config.yaml
n_layer: 12
d_model: 256
n_head: 4
n_kv_head: 1
head_dim: 64
d_mlp: 1024
vocab_size: 11932
activation: "silu"
norm: "rmsnorm"
norm_place: "pre"
norm_eps: 1e-05
positions: "rope"
rope_base: 10000.0
rope_fraction: 1.0
qk_norm: false
attn_scale: 0.125
bias: "qkv"
tie_embeddings: true
parallel_block: false
init: "normal"
init_std_qkv: 0.0289
init_std_o: 0.0
init_std_up: 0.0289
init_std_down: 0.0
optimizer: "muon_variant"
lr: 0.00809
lr_mult_up: 1.27
beta1: 0.93
lr_head: 0.00825
grad_clip: 1.0
warmup_steps: 200
schedule: "wsd"
decay_fraction: 1.0
decay_shape: "exp"
final_lr_fraction: 0.0
batch_tokens: 16384
seq_len: 512
doc_mask: false
train_tokens: 213500000
steps: 13032
dataset: "wikipedia_en"
Each number is 128 + 24 x the weight over the matrix's rms, rounded and kept within 0 to 255. Layers, rows and columns count from 0. Numbers have three digits each.

# layer 4 MLP up, 1024x256, rms 0.137, rows 652-706, columns 128-255
176115110096119097134108167111111127163165130115136057180122149160153151144145168117098089135099109098162147135117098077051189127127159114168128132115128099136130143098139133135165121131147120088135115095157138119139169131125127121120122150156162144141118113143109135127116089121147095126095106127153141128131140114105128137151122150118107078123160104122146093163118126140118122152120
133154120129142102139156115124128162154176142126148152113125114125103111104134111119138136172113156121109136105140143087139138089105132108116133144130176168150155109116119123176140145117140120113119102139122135170127129122158151169125156151089134131136126129091129142100108118093189173098108138120165117150183134104167153150084128114153142082115126150093106149126130143159157117147109
102141180114132123161145135142131115128128102127161075137142098100131144109137141079124102181131130119122166114123136105122115122123116105135092096134167110112088160139152114091150150133125097135133145145124105136097083129113139140082128128088154077098130118102116126120110142135138096123152116148112091124132075154141094110165133086123112190125123124099152112159133131157082148132159
110154095171132141134136128150172133154125134140096143121148118101128172087111144167059087130144133082102158118128138142120140134126132131138118145159136137125104121175129130150099167120140125105120134143121109124119126142101133149105115107124110115120127148122133183151135148123126091093115143122130148127098116115167144168161118122131137112113115150130155111112137115133121101129116
079144111143150157102140119144124097118152133166098119163107091130121137126071075137149112164124148128096110148124100110132163145081158134122168133140142082113116140135123118121171119127112133120070074145138145135131104127151116129138139099147104132162106141125095145105141127133162120117175129157112117140124128146083123117116098105095118127147135113099133107155138085104098125114165
115151162124145130123129177082121142176112122130166093130132145110180112099142090183145131134116130166164113120062148112082110140108124122129109127144114106162107078117127106116157143140093127141071195170133140168135160165166119146150167115138118165108128116136115140101114081151135091144153111078082133168106099146144153148129129086094137126118088148144139134110111065130118149105132
148170159144163148147133060114145085138146080147114123134135107165115103176086157153139103137116106121127107076174128139170156116161081163134176123090105163133131159083146158137100098092109128150138135123119135155091117161153099163149116182147093103168075179151134104108092153118115145103144106135109115157104141104151128145126142082116134124107117110138115161081131158099141060112166
126138089123150123119074134126122106135106136185142125153120151133115151140154103172087146162127120161163165145091127149151117150119121129131110133120121142136133096145139103178094076134179091114156079144118097139141130152120135109106124095078125147115106066096107092121154157129102149118108106147146126058126104150120094108097091094144098113129146128145082161107108168153116161177169
110115104127133067101118115151146096105161128128157089122108129137113100103117141123111145110130111168145173128104097119126123122154086119117118126129119147141146108132060124132166201129136087101095159140131125160142144096096185128140148108119115101130100128140123146136132112147150152127080080112132109134151158137124156156121147136129112101130081118157122113138119145181124138151116
140167106130139156100145148121141116118117158133142150144142134127134135112153138119119112138127131167112149090126116135106158128123156141176136119078124143132133117107117081118102140137049151130121080159152124126166107121160170138111117126122115154114105147126118144145112089110161115129117138134124126138154127136104139142111184124129125129109086161135098096117095140114112093125138
102143153157154145125124146134128079178118137148133094112086158135165144184137114144171131155141140105127111123147126136099143120159139196138119158140128068154106156155128113117142121169119131077155148146106137119127113137129148079145156129106119108118135153135117160134146117130122115132122110099110109139143100128127149125149124120135106127113099152152138139126147129099107136108130
095134130163095130147199150140126138121141107158137117181141084138110099140127113164131152130153174186113137157115143140145142141121150145126139139117120150122188140133097129158122140094150156108114148148141127142169142120122176165091116122135135118154099124133143126136145137144143128145139124142147205130155114154164132142141118122115116104156148084148171154093074108139144151118134
102074127165131126120115187160140118114114137149146087142141180160136172050128088099121145104168130134153100136112100088150121121147129125092106121147148148175129107121157129108109131092126118151100140145131120119160123170196151110120157117123130141128070113158119117095112138126149102104106129121164167117137107143177145153139101090118175104143123158175105106085128096127111118162117
154161153136130115105138093122157149142149131124066150147138145177144133083127148087131128091148120112157159151187142151112144138164154122180116126085131115114175111146127090153160158135151107116123114131072112136104145164112139145148176137149146140175100148142132083131188134081136148112148123145122064145132096105151151156122095098130159191122157163132125153142147125160138082135140
124154155142138128152115141162126115156143106152127101163139166119123129115091128107160160126125124088138178101133188137119138077136119061134074130144126097161121141148116123123141082106142108122120110134131121127081111102163133133121142070110146125121102076107112138152128084135137107148103119088079120170134102121094098118117160092131139130147126090169132141153128134164124169121117
148137080168146121124170141137152133134119113114125074117116095153175142179129076145112138084150147114152123111116087130132130116127106212116146146166120119139124106159111112112138118167128152135132132181145130125162137112143137109140137100114087121165121159164176134125121166154113123125114106103098128130148104116139128071093165115158130156131122130138131138112144131111096136148078
137120117095114154117130155136153131131109118114144157110108134093084139094133118150127094102122157135165117117148138120099098132136102116116130140122119117070177154122078121150127147149158115093111162112159140118078147135160157127120139108142079117090086144120102124129151101125148130121133122152144158132116158165094117136147131155150094130111137099113131111149130128112150128155149
141112121098129144151089099126111129173137168124079099176157108134165123152144126147086131123060145151143106120084158119115171092178093119122140118125176117125135083161174148108139106102180124149128072165139130125119134124091131154161157173149111092167154097098118139131131095134158170120105114105119150127149119138107116182163125126117159160110132113112153159164138132140165120153097
152164097141142141121150156134109126127106074106181134145066129136134162104133098124107130112144120126185119095137142115156124159136118131182110095145105133093131135153151144118105108151141133091129164135143155140162113121150104099126175104134118126134159135087133100114170142131155142119133131054152135112152144145140111185103160132144115122125150130180106175123146117130119103142133
166127139125132100138141165161127171095137187147162124148134135147131110150174110166136114060097114184149125146122132134116138053143127108117095186169070151137113124122160142111121084095129130111142121100087147109141107152147121104171143139120117110097124158111144134091168079137102122125122105160135117102134107121127131106113121144138138109093126175136086118110123118171145144129136
125182132139064097139148118146133127106118102169152151090135118130158105145148120117137159112126150121099119094101120126172130180090088179119119155110085132142152140138122099076091127124146065136100112096112144127158081091188116118165135153147125133127125148108137183140114115150132158115112155138132110115154135147137140149098110151166144128139088105142093125091101111126089110131090
129180109118129142093131176102155126132110133129161131103068119111154139153127124090165122126113142075098150104088154128100142120129121183144133098104112123079159136159172107153129137155127133184139129146144094095118143132062131071132153154129106117124096116085132117122116141087108119120138120135128114156098149133139162124146116113164136094134143153123145142157143147148133166122149
158107146104124096154108114149125088172082134164125094138102131115103128110108145124154139122103163085139107123131089109100127162139137137063138144140161121167128078115193124121153126099090148141156081115132129157137113133143072166117127155133138115121092078130135158086137092149152147083168121133141132129111085145121117143148152129153105130117139123144174112154121110107121064090100
129142132114133114099096102100114077107116151129080134129145113133190131131159110132143115124131095099137129104105130119090146121149156075099124140144149128132128108121126139100158124121101105137123126111100136127137145110150111082172165124158133119129117119149109147136140104114126152132128106122130153141134115090136118100152168135125156140136094111133113107149134136122148142109135
147107121127130142145124113147141093114095058118085145123131141153113135109111144141145128111112169141091185116104145145086127117129173155096131109155160108114132110088129130126139170176106114155119165115117082148149114096112138129139156160062142082119139119126118136124113152140120088091103111111102126112112102119161151134120116143168123114113156150108126125098095142131140146130161
115078117121157128094097171094155129095137144136099093105154118161146072106135131136146142112142152088136115139142127146167114088131129117139157151125153117132123107127071160124130155143172154166124119139132133115129107134105121074124152148107137113134142126130123134132161121113064135147152120127138158098129156165154131133102130133163137086103100079133112108117120102097147138107083
095137109144138161147129064119101100143155139131143151113090110154093137128146090130143145113142099113125127123136121183126147150157121142162179158122145134078110115135110167111157128095064135114125157140153131163131156138100117139171115111085112151133090143074118103142159115141093123144148102159100103143156184141111165181137128083136128148119096097125127086094112059146150151155163
101149110120080118160150116156141154127141168130094112143166112146144124120149116118128124098112111124124159118129163150179096150138104085122140111120110111139116146122095106124113140099105112183104118131142114135132123143149135134162120165108130146161126126152121179133175100122107182145093081115098113139113122129143128154133115091151114117120082111156159114159139124101133113094096
099129126122107121135117158133165106140081135139110136133120158137157128112139128175080124119132104133149128139134122152172128143116097112125130120119114128138140087108131125135144136108118158132125079131101124146121109144112141085118080134150141146182144119140136155082141127123120135178170130120085159161129134111158084136123127147141147117137165123108104130129097134109137126144132
140166116121105124111104137138143157123147196130159163126114168168125118120111109138160094098100109119141134148102175131125164144109125121154105125144116089171100151172095111094174076118139100121146133119123079139115136126128135137115133145145101109137098118122100163123139098121103155111155139110155116081142098139160105108107151070110111130129102141187147081073093135101108199125136
116106122104100083151144134139122135156123122137113095134142147101124110131141100113088138082154168130144175160125104160113086125120151148146126106091137138106169171142136116136119135138146113132139139133143119106150132140131103113105140095074127143157150120137135119103155108123139142164101100152123127093152092111143126102178142172119137117125132086102109134111146126150111126128093
101093150107183121146135115147107131101161138137104106064096126123141113129166125180127161124113174156137154164133128118116109115164147124113139139090125128105080117093154146140116081133114157117151115146130085129144117177107160150128094162128134125135146163129164152115137097159115136161127129137130178117173130128169125109176134132146121128147121151109158129200115137177155119127121
088145146135103080133162099098147134089104130054143125116110126058086108134109141108125110122130103146157103117134107144142136150167126149142120147127137112172119174131132097106095099122108117146153129087134126168167128107139120133110102121116108153123164088142121145116169112133139124113164161120093198146117119132209115139124124105165085152122136145083108171150139141149133084103143
119129123165133108130123130076097115146146124113155102130093165119134142133115130132160128131102175108141120149130102161167128112154134158130153139109076126128157146130155135147140057145122096091116111128145140123142116094158151094086100129103146137072102125220128116117131117162099129074125162158158132125117151111115161122152093127172138132123149114141152073138105120147149131109119
143072144119111072122108119141123133144126147147128116116105130118134144136095125145166164137135129124166166193158107109119150155110119114115103078145119067130089126141118141131157086120153079159122107130092142146146133100093140168148115124113099133113154139069148156108120099121101089077117126103120091119133119121126128142117084139104158116173149163148183100149126190091157142143124
127178151092139137135138116114129144099117119136152130098136105169087130118132107139142177112095134136144128102140132165128138112164091163132135140091110159104129102147086125129094144135164153119128150108126102134183120157113085069124172107126118108140120145116142127116080128092119145129125104139116128142104103150127129134125163107086100129132114119131105142142108126139133119128143
140111115127144187139137105139181097092105142138102172122122125181143126134110123140127148136112139101109140134143097128165157097129111155161095130162158117135098126084146099105136131139154107173140107128122148115131099122111155133102109119136102135094098138126126113146145145081140131141126130170104126145141168127132153111125111096122146131138122160128100177117141109168125147137128
096167156110105170180134112175144101165123135128103158132105141177100136113138136125126122110092109149193141105090108079152116101159092142105152156076126113132135130206119106125138122120133117131118078143154179140105100107174146146177127119128125139108114121129134105138138137125096126134152126139156124120097127139163125131072128105107120099107117137159097146138127132165155117147180
106128075123138112119139129129158105094145116130102122128158120143157117136120095105106119188134168111142145119091131079121125108116141132129156137167086143152090090130158166089121103136153113131113141158143143132151121106124102102125116158089156088150131133123106134106136147187112145124069136114145130130158133186134124100148134140171134118140146136098123158161111138063124160106094
146133103082155098108109116143139137146133098143107146108107107137099159117166103144120136116132135111114106132129130116172151075130166091103137132142081166122125134104149106114137138085151136138109151138109127218141123122067104123156115138115121115158099122138097118145081135102134133180103142158100149164068117142151092120130137115134097150105127173120105107140142123114147168114146
134123119111119141104128149108143122114095128148141125131171142140136148097072115111141087067149099128113136110170116126128135127140127098105100132152122161143158196120099127113111180191084156141122140150155129093128108132101119114121160090155126117125178149131133144108107137171131162156125132143100127136098135100145145196124089102096088150063128129110140183122164180170135119121140
155104114140141155130175131138165069094127147132150144134155135160166133094101125132108119132182115119081148148126116120114119115134151144141143137120167107182135120134109137133151116075125130130111107169089133152142125118085112123159123136137137094172164112142156135113134129111166134130128110136151141110115115074153107127116077101120133155125121100145130139080104146123138142127109
146154138142087100148132145158170119115097103141138108131140080123105124098137130147150116163122116135131133128163144071139138107143126127128126167101113088139112119107118149128128114073088129132102150134135102095129104125112148107167100126106080193093133094112135170104096122136147093092064115129135099092153138150156090159116159101105121125101117149135152121098161170135121091173128
122164136093170126110109157143110155125124051128126072140116119151103115084147110142111108153135112092146159123096171115122116153131163136148107182155117121153117123112148140127093131113112137142121091082133125124166117124077112144078124137159125135137118150102153136125115088121117145154120120106137150120161122092174135133115130134139128150149134133145154149188079135109127162114124
122110114128169138157151103161116137130169117121082181129134109131144144161134124130150106144171130150131081113105119163120126122131137166094146131147136102112103116101149155140134089138139122104146133157149083155108171128169137097142161091109133143150085106110135158123123134128097098108111107136135092116133099104172112113065124116145156154124108119095116100134110115136080145121135
083182172093148092098121126107125108134093157157170184172107145144139105089116139115121137157149071153095130112146088157147128172103153119111113136140162100129129134120127131163135112130109131125103142179128134144131142114113159135143138076114131129136139086099122158159134130145121147154139103157108112104137102110134163138127115161122102117102135165118119120143132109124142115160111
118126117099124135133121122118085137156146144132158121113103170085131099111113113157095111103118110123138092103092146121108139154137157148125121107147149178084125096110097111122123105148133130128073168127106154117144144103158100142131160102075164095120125126132153093096128145151119104141145125112101097157080117148094096166165105123149167167143135161149136136149107136147121118130093
104126140143100185131197082156080124130105153194132089145113118085158088154126133116075144173151121094122126133147140112125124123133104121159146133082138137094123125110131179139150134141163103076140153121078071104122171101129112130168146155095104153117101128168146130149119124160146188149139114132196130142118137120143144080143119154102193112186147126153111145125097154146151091140121
156113090144105182147123116135158142127075084153143132138141155139175148134121122160136133148143120155162165132104169130135104153159154116107127088150120143137115104098093144084109153088156097157126144110107115149128139169129139125114113125125153120118141109130163145146115130140109150172140133147100099163155116092118097141176105128102149148158103128131126122107086162190127092100151
147140170158159090138128110127101145116103127150145158201137112076106136116100140122147148143100079112171130120135111148143110136094141159118120102132112121130146084139110141134123130167143093133145122208096136123193144107085117156138111145150111148133093121075165150091095134185114102083135113121120128140116083137179116136108155134150192097123148159087192129106131144153142135163172
076169091139111089131127116138145137137128156133085145127119082133115101103148109152132105122100101153132107145168133132171113116115156132123115162121155122142156123121131130126073100168125133108136147153108107151101112145098115145082141129137099121122115096133105110155072146153107122112136123101091128141109136132166155157127100128131091115126131138125198138136114113134129135114144
127174174123122163158105110121123138129159104117118108113146134189145170104140123156096106130134128101144140152098108124116127159125134120170114145120103135144133155120125134119157110132080136106159151131119159164108123130127162154118101138111120181081135129110140138068139108130112117086164139154129087124086164118108120159150126124113152137084064112116133119104123087124124146143159
142165158097115117098114117163125102163143120108103149146154079114146132149145149143102120130151127169160131117120127104166162128159132191091122136147131092102119153111122141135152138156094107130135109135105139176181129148180152094151111133127124133129118129123121095110118147099104111095139084106162110070168104080113132140098111150151119132095157153144156130123138139109152105135127
119108069134156146125130132105114153117079166127114167155114155120162106152118135168092121137193107159116114106116139098118119127120151125091155158123094135105113118069123114126129114169071137139099157128110144131156128121123090166111196131120073073120126169140123161117120080078135087164094103078125167121129092126150139147162137128124146133126150111137123120089077119110112139125148
158129139094128143116148128167088135153139102080118160112148157194129154101150146143124132151177106119109156125118086096105127155128115157132093103149116171101093137116113115144113167152118158162111141155149083159159134111128111155130084076128123112148134089170148136092135140089128125115122136103109079071130136151127108145124157128122117131104119090095092128152101119148177125137124
# layer 4 MLP down (transposed), 1024x256, rms 0.0505, rows 652-705, columns 128-255
131128135181104131134119139162132140139083082110139112113140158135130129110149097113125147094127119168096112099149175138121141127117143173101121123116100173139145110072139117110144087173148150113125130198125162123118159140107135156095139152118097092098112126109119098135167128152119143090141121152118116086099123124064159121140124059124114158150135112110090141097117151170171145113110
151092122138168148164100121131146136143177164116162158151110138106169157099134125158108153131085184153138149105132136105136127123087157139119137086130125128145122157114068110141140158166117130140127139110159112149104100129113151151129186119099132123120164170095120138154115150108045125167105125160126093155115125088131085170098130113152110148118178122172153165135116132091089138120111
114149080139113147175140128161115162137127145134167159122093160110118084100166076164101119095122090194124145117120129118121094134124162145161115093114150114168148139101132153141111132109141102159128153113129162102137102157148117111140127116123080157147127128156125135133106127096109128117150161118131136159127182119135125124130093142121145100124122147146130149102129140108111184093114
142108102150109115155108146125124123143156161111086145120146108114117107148109151068126168084115077120149152129123108137117109137132165062117117085174120128132109100147136148168129105111119103097136115130137125097116094104160129119089154121149110107095177113148136148173148115157075165131070138168160128130137148134151150169110140131109106136109118134121125175095141132179120121122079
106096094140215134113131137147099085105090130135097085167179172106132150138100128125129128122144159071131104120097113110113151106103132104149141119136088084142145129162107116136122121098139137121078140130126113146137128123144118103172115103141146137089121120109101152138131113122122129091164157180166137136168143165138069168101103142141116141117143105110095099164153132117148143132139
129175082097139124106115113131116118117181140130135150123176129162102126162134126125103127116177133139155172164124121090129132150104121114142187153114126168081134103106133125113139153119164099111118153099106166079123141119137109114119162129167117139108148118120136095135181151128135134179157169164120108108086115164112116121115102100114120116130105162093102109151111126104119128136123
145148118148164111147166162109103129132096174166081110141159127110122172117113097125146113118088120132099098106139095113113116150151108105127138120161152096138113129157075087114165140119130128096116098142157113116071169084136109114126117112092150110092151124124090126102107085160133127117121170122145117139117124187108136120139146113065112143117125111157146162109122125130133157141079
157146144124169137125090158100089093142143152133115169118163126139131150157105112090125156167151105133119083128118129135150134084145116110127155130112120164100121169119153122086152154093097159177160139132144099102121091103110150127113091149094107140154143181153135058095137144163077119154150142116109171075078150124163132159148159136086150133116122145153132140182162135065158155091109
156136114100125165164101117103101148165113145160123151145135122146130157161147139114129138149183143081126099126114157134135132117108144140109110168131156074133101124103146131140099109098145145165182139094081119123166125136162094145096098156135154141128157127111143130161079178125097120093174163143144141130135126131142123065116130137126103128125152147122128121107128092109146123111153
123120146097118133123121147135137110117090099136152116133095098111124133122091102089120157096097114134108095179173104141121153124149089084106148064124135113140088137117139119137092138139145108148171154118149107122156117153106180119130116168149111108135144165128145126100087070185117127068143164132129111103092153114112141087111112087135163145128157150114107112154168115055097098109131
102129136096111150144107123139151127131137143172136089117178086147093105154148111115124140112150116121170110139113170131144119134118116118156157101155133148154122145145119121166140092115105146103099145104147154133119072100100124179130099139171125154134156136117109143147112125170177115142140108121140130135116104132111105135150140121106144094132141151120107144113137120090117085119122
133084135120167094146114134144123136101153148087111139085160165126152109160116163149123130118087129087077136105171144100148157109158130126149129149142131137114151121127137120173164119091126128111105122144086129166129117111135160099108126119163144094142104125105117125128146130148168106167129137131146122112132108162145103152122126096139117131085095147144113136104098120145162121144088
104083123154126140144129112099128128136082126130092125174112104151115122120136117148132157163118115127123101155143128153133126146104154156111132131153135108115108179140159140163126131125118135139138132148097140139144135121124149102112143098162127120121108115098146106122118168129129107128146125128098129149130079129129128125119179153110137111124144096139094141131107060160145140097141
174143154120128091145086122131158107127142124114165124125147115091139126132173171149118106136144127135168155106147086113089175150111167164124097117146107132125152069158128109128157095100157127156145128178129137083164150128186157176143153149147106164132104145125143139147119095143138124150127128133144085151123102114138082152136158160145159154111178157128110112169140153119127119174179
135153102142181189136110142139137094087142147085123143110117095109111160163126098150108153111139129149106155138109111127152104134099117135153145162110164156097141123115114113133152169156138162147152144071121165109119121141089102163101115138174094131126149146151165074143157141110135119138153132098138131130133128147117131090169105130135123133121169133119106079160134160100149097139133
113162090135108141125100119147128085105104174127116152104121097123133111105135170119094167158105138145124103122144157146159135114129144095144108158152107113114136145129163075109105087100149137105130156088090066115090102130163142104108186136161157100118127127159125141122129087120149151120123149136162124131110132091106176146119127135088112115137130158125115140172140114112092109091095
146126153118122151134124122087153104109105178128148128147132169113112137135122104108169094146153105128156106170137113132116156118134149143115106140139142100149124136113128107133136119149133115126118145094151090106108137118171154124125111091165114121108094112150127106093128115137124117093145127097111127110093150104095143110109123112148143162143133149119152143166124113104141070111135
142111120097134138159149113132091141138108147126080147120159148095131124092100187104154143092139149104102126159139129127169124140109109137105090150133093137073119150137113114066123186083129172180136107129105131140090141103122162087164166128106150171155101130137147104139111138107125106163157142143089098130115139140164105119132153185118138140106113104125073109164139111092122100127140
125130133101143125126077086161133113138125140161088130162149123091130150108134076159133113141119111086127114107125130150104105149115159105182134130071160157127146130124140139143137180107110127107123114130141137132078199103139108146103126134147138133124145095137128168120112137143110090105163107119114146116127152165099128127133130136105127108078124149138128113109112152155159119094123
148103159124151157138116150152113110121101121164081144129098091119140155147147164197119117157114139103109172148122165094138148144147152110140135128167141124131074129146149121160171141130080099107142136104137142105118132153154118142169113103145094121142139148121132098172115127095139102115079154136143122090128132185136084104141136127114097139123095157116163120145171109124167072142118
135136127168145102137085146139142086141117102117149136120099093093087134127108143134111108117094141147126134073145082127112108111157067128139165137125110114161162128114104170102101159144114131121144125121144198124181087090145132152108090160146090074158106132096131114138144119173106160108148177107142113122130082149076113140158149156163128145113131154096166095111108157137173103149118
148106146137137111146104132157110122128144159144120121165145151149109109144108139152146125156116126158131123159159100111137118119069123121095173145183126129129125139131114129112144122107116113081118117094146166128105123108136137159136123127161151086110118135112162106119133162164136123126151128105126157134127105120137142104099127098139156147146107105136148111100134136141084124126113
104156087104134121074075161079146136158147134107112120126140138136164158124139166130110134114153165113121145117129102130142130060097186165144145122130125124135085110129124147143110117138143110119141103130120135120139111092175087126120150141121120163152135178132112117145113160116093158132148081167144106107125173101129126158138155124083123130141086103130098178142100119114127160116154
129128115149089104150119160125161152126127132128115173152119090144101107120083135098139125149121152134083140171158098124169165106093084134155157102109070138142135144130107137102134108156169130116164100090136139120089138136132141132129117097074071147171119137106136118121083136174121094118120139126157095133109106126123157138116100142129091134113111116115124116096135141147133146107138
151183144130112102100137082125080115140096152107131107098163139109076079105083131129138133140151152113091088166106095096117093161115113124129133115143133172087075094130112068103135106101161129124153127108075121141132114122094109102158166074143137100152144150114166107085161140149137132130092085101175135150109106166135114147099099170097106102077108112110135134110090123112110157121114
088121111138128154130151102141164125109182168092145138098150124205130140117177139154138158054148144121107136097094159127126131135088151129165143134109168170088152147059145108117100138137134139141128112091105127130117134139059118091118142095090151096149130165119124107106180123155120158118153171131111117091149168110140108154079120091132088135070144118115148087140101134099123141103157
177103131097172119155128112142148112145143111123109109135139168155135188124143133163133126055142132134165135155154103137167134116149139161086089156209100164135181104148130100115110126115118141129130154138138101116145118130122142125133109109118154138154132147161115101080121148101164146095114130128086077125152112117154112173075104171130109127092135125121105146095101107109147120166108
108111151126152163115126099112136180125123147114157120109127137097131125138166103142112116121098133159095122161111098117163133139109142170145137078104120140139141174129090135142086148110140124135114117145104118094140116118146149139124141123105173099121079120154162107147099110110103103157174155112138122087113134144066120135135094136122093110124093117142145136164107154133106129134146
145161120116143134059140131118109155114142089089125108117127171139104146158127121107157110130120128096138120103141139109118112142121122113088130129146091130142086124116128121141123124126149068132140148097102110115112111100158130131112138161100107080165124105138139113133169144117084127099139099132113142155163137115140142121113095197158107169118146155135124129107169135144109136180081
105135118114107127127088143147108131049085179109128135133113166129136101115085117168111095076153102123096146148163124153109084162149121108142132110158096150128116116134142118076148147079118110120137100129109116114125109104095106149140118144099096145096113133184118129146119130135100101140118162168110104168111125117115157123089157116117128177132148105144139086125150109117171141159112
130131135144158125136136098104086114073150133139128170146119109152162133152119167161166127177102102170082119121156125140126095112123114124142073143150137105111092120127130152137099151112137107113129107128140126128117149126105117143146171097168115154138104155115157141115127129087100116129161138125114116155118108119122109144126155132117130104102140163134100145115130122103130090156135
144103088116124094116139137155131131115116115102111107139102147144120140119051076103126117138143084142134087130162126142117152138176160124151091165125184149151115142120136151093163091080158126108148138129138102094114068128124124117114175162135100106128143122144154159146174165110149161114139124177112110141098101111119159086126185162164116127090121120100181122137104130156110110133108
142135129103154139119061115126148144122172133137096138112175130102137096159164140123165135159130166157146126151138150139129110109132110117140105155152137071147120121110106177135105133100153125108066157125111122124148132083155181144083129159054169132097089136134131115155111154132135084166193105101130152136166153125117145141143128113120133131131165132094143149144147094104157139129127
116126112161119165145138159101170071144169044158107141110132115093131078075104134114158129100130121136125119142117086134088083117141122114162100105109120142147114125133109129124166126131127110116097108146149136145091091143125146127077165146115087080114096106186156147119114168125123149129153146151132147096120122129140135087144124107122145125111140131110128134117126123104139139047112
154102129130136148158134153115137150127088122097091086104118150124109122125100149148135127155126127120126118119121146091164124132156153133155120132154134136148133123138135116133153119115156132078120100121102108130081127125177095127151127154124143138115101114102130147138099125081166099085152156133138138069176093146160143105140101124161159144119163127109113109101143168114185092120119
120094136133106094120100147138135120137154145121105095142129126090139154131152167113146077151165148128101110145109139102111143117101145095103125112135154139116136150113126118138156101112122085139141103121136156129094129091147138162126129152143138163134109136136125113150161138099119136136126144157144113102157133119152114112119107137138140077130096129119173129113176119117160100133130
139156130111123092088132071130104140153096103163116127135140138119118130149133117106108128118142140101150153110118129126145129160121127129136115145121126107124108128121113164114102127088121109116134125124132124141107094134137118118137106119135153163105139151159162163122128087138151122127092104125137115143162164129120121134120129135110107097139116110123104132161147143116149117163118
163131129057117156122122111150154132155141158120111132074135146158118121146102133119109102111147134124097118125130119149162100144148054111113141160134126152131106166147140092111157127103119161129174098109176162114096105123098139183132148066118119104075130155147140127138089113161124091135110124122122126115118121155151121132108129115118094095130140111133114128168154064144204156131096
091108151190163119125175106095145125140111119139108120134103161138141083079061103139124148134150135138150098111160128167128149144086089124113134143116093117138138151116104186138127111148152106118139097127095103152153159088118129125167166131112128111127113130146143143126113095130148098121101135142121155123156112131117164133110094114148168100120138107114174097135098132115149124145133
130131118125092117137159143112101123123142119120109095110109102134106109150092117075144090134142116136150124137136101124099113163107121148124138149141127174183122147164122178131108150129131148185126122153126151122159121139114123150163176142129128146131152113172121128141140135089121109085149106099104142145122144121098131127153128136159139133143132090110152117112199118133126133120117
141083122088138128134137137111132119109110158124141128129079128080164151117128134168100135081116143162118167134129143061141137088134139180128143137113116172123116155121118082157110099144135140138107143156171134091134115099123156100126119129144139120143135146103112124102134117124155124139155139178092159094146146116208126133142121095162160154120182127144144106150121103118180111111150
099088162150138144084111104120143158107077108133161090118152145104098149146137182139119132079141129126143118165123171164128151105095137151103111136139111102143127140151139114134098136079122156130126135132133143099148102101138093123124119141131155143102163121166107137156153159089126093108114118156142121137111086106100114079121094108104177124167080120152102088074139130136107148123131
161098159114115117092139122092138157111148123135121117129122153131120063098077107149128062090120173112148139135150126177117157191101137092081105108164135154090092096152182115147164126115114105144115098115097113091144127102167078137146154132151145172125106142108110109118149110127123104147117109131134141104103148102165115140118132120143127156122158127124131159110101131103118085096114
139163156103126102129110173145133153167096156169130140144113164084138139147118108065114126112143112105169109100136168123097074141162141137125126138147138130155141123124110156134164104126129124135161131161157133129132108086096125130124127159151117144135110142153146091106155179112130115113116112154098116125142183131146133126150117107146108123145090124170139166143171082131108096074126
103152163157113158152129108127115125126166188169131094165096112173161165138128092131129135159126143125137162146156096088126130139110119114145135125164106093145178142100154095122144095129102105103143109075145117085150091099106098096134144142096107111102119150148129146141114160167110141135119112165127126160144079157125115112108112130120138140119150169115151135111167113133114105163114
130117111155173145129173138079095088102154137120132163111137142138146125149141146064127092149131122152139156135135147125134155116172115105168092148109154121092111097164141112176120128134113139148158160101125158103098089175132154129096097096136148106071136159138141132175099125112093102123169109089147152126085109121136146100118086132141115103148122149134106131111114137154117137083132
136114134145129118124119138123141148100124084116116135110143148138115156132152128114151151134158145086133108178142131138119111120123096108118098133109135129165106130150172113126139145112117131128189169104180128139105126153083122134124114147165166131124157130141125157179134173131178151116137117147162166138153127140147116110107147136126084086137134119172087114134120123109110137122121
128082137123082116122182121150117118138126132086128079137137126118134166131162129136125139155118115165120114117113107138105131122146117126098109080136138127111100099094111084115125111098131078131167132091111105112136155158091142129138177117128107131130124106154150148138115127142165146155131115152149109082139107182149150126092103112116153128098090125106107151093101109133149101149123
133188149121183117108140073148159145163170149126140134111125059140116093123163110161125074128121118147114135157108107132115101114103114106140121162103151129144132113149131135118144142105135097117104171113138134150153156125114097157154162162146151116114084065139152133143114111136101150086170096111145082120150137135130121150141140156141101156141118148117159131154084116120111160105148
139127120135153090171124127098106091162156159122138153167109139105137159067156096143078153154166109152132156158115105110114096129100115143146144154142109157132102134101137120107103088126156149143125111098104124115129137116156144111132117145146164125113141078113093141153090122110160144127138130108141143127142117137168185113176087174127142096149167118137108170125114145131125159090073
122102173077115129142128133118127078106148123131137133125098164102156157143111138121134119119152154091129139133125116089116145140132089126151130103131139136138109118122111135173142131079102143153120132120135173142167144139167126117164109122135139137176143142142097132141166099113159116146139181167176093157141113111112137102112131156155124132157139100111116129123111135120137154117115
114077111141165112126120109132127115143098110095175172100116128113152126101141125149082125091095148129091106149114157145105123118148127137104130154102142166116114146082129089177079132153176123142149129122101134113136138087120099109134090115119133121121126168152091139173142086068109132140151124140145132111132127086150129162138106103097146107116184174102163098121145154136127086122135
133123117152131113140143124104115130093141114119142112093124136167140136119117161127128079158155169109104113119127129135126133157127140109148136152135128140147141123122100100120090150133165111168120127083107144113082154126113128103083153112139112151138096101128133105107109081100163117170178115126117149181136140126143161114177159084094128095142133125102118103127128105121128143121132
142115090128124135166150120159114120108146115091122148103141152127160147092107128104090110111124150113155101147096134105119150177145089152105119133132155155111142104147191090142126118117136128150083134127131127155160098099160085170133127104102097111108120118163120112140130120090158165152142114186148131092164065135132130114160153157130131182112117100105113102142139130134091079070167